From a checkpoint of a small transformer trained on Wikipedia.
Size: 12 layers, 3 heads of 128, MLP 2304 squared ReLU, vocabulary 22628, 37M parameters.
Architecture: RMSNorm before each block, rotary positions, no biases in attention or MLP, tied embeddings, gated attention.
Each number is 500 + 25 x the weight over its row's rms, rounded and kept within 0 to 999. Layers, rows and columns count from 0. Numbers have three digits each. The size before them is the row's rms in percent of the matrix's.

# layer 5 MLP down, 384x2304, rms 0.0458, rows 365-383, columns 1224-1295
099:463452461511498486453518469479475503472494516506501506489469558504505493515476484511519505493451489474489490490503487489457510524466468497504517497460514459496506474522520473464464496485501491476449503469541436478457
097:490498540468494488504477556476534442475501526514506501515483475490458476497498540448474495477494497510498489498493455538460526568447509499496457485498489496501487466546492481500496502522502498497475496492509447465471
095:499523497504482494504461519472501521453440486500487488486468484483518518497493423496498500512463486550509484449487542474548513511484485493507507468489498517508494519494465483474515497542502518519497512508427513493481
101:484504507500448504478515504523533521479551524539525506467442450492559511512531500509508499524512497545510516493514522537488513453489471498499540491486501498560506529543487486489444496535504485470497502501497477469486
098:523511489502472470514481580457514496488460497476511501490508507522520492507498515525514497527539491543475512515481495521508556517521474506532507539515504463499514522503517493499512512502500507497546488509511494505500
100:527450481484542481505524515491471529495515481497513504439506482495478516477509485527497494505463499514493496466461512488509476471524488496500482536538491506478488494507472486466514508466501507475511495505484495541474
100:456447520521488487500468510491474553502528495509527506504478525523528490499506508516506512567510515511510525548494506512518480481513477514502507490488487495498457479537456521508485506458504510544512531485521507481462
095:503500508474461449497508538540521518499492554413546503460528510516498499509502528478494495530445489492522541465480493455496516508447480501466545438498574508536536495434514518500475499504500517491486502532482507510487
099:480513467511540462523495506506505508443452516517507503460539541528493504474506532517491501483516501550466518507513481537509498564540496508520486486521543497491470512456534496498505500437501473503484519450511488532483
099:510507486456553451461527472512526479455492555438463509482494487499491492502503498497501502454477510517463551508520502483491485520459506502494535462469512507515482512449489479516509501522499507461505502496499543505500
100:525475491518490486538505485512502504508489485501523498492483513442463511506496518465508502503491512505471492461530505475478496491498482499537485501490532508542494501517533477535489494530492533463548444519482550514533
104:490461464527510536518536475470528582501487504495534500498475525459451525502504489539488498518456499491510522534451462517511516509466492495493486566512506529533497515492518490477471500490511464496425492506487542526508
099:498512549477567525481506464522527525540506496511482494479489495479475490496493508453482503456498494467480486457481524537512526517500502500508498514517486470498478533537542496497548493521497532496496499465503476504443
096:486491511494546537518488496506498480490464485544485510467480484508524470492513440541472502498504509504531525508447548515482514533495499490521481534496508493469501480522452548502464500500499498498493489532484456505484
094:505539509451527489457503519522506495483493487496477505521513498500538482520502527492500500524474498533531515537480514498538463459495527507502517508560533536502507481499556509548525500453494467504530515548494459501510
100:461494489477559535475475496540497518545511518568519495484528527514506530505501530500506500521473496502549516517512533497536478427545492500522554530525525475502480512472515519528483500449495493464465544535461553462458
103:484480503549467479514486507559473498449472465494492494502475484493470485519503536507482502499512493485486529474499492470552466509542492509534499507512533500464449471483489457490536502484509472552546518511499479494481
102:509469482479478492491505503530491531546524463475531503488511485514446498497527492505504512487501494470497505504514506497541470516525493504508534466496506486499493461533488473488475500482502513515483485483455499523541
102:510492471500515491481521469516522479478506416513528501473504525536510504493508498525508502515508506492524471487465453517505534490470472504495518518498527512524502507511484530485521500527497516451484512524505487450452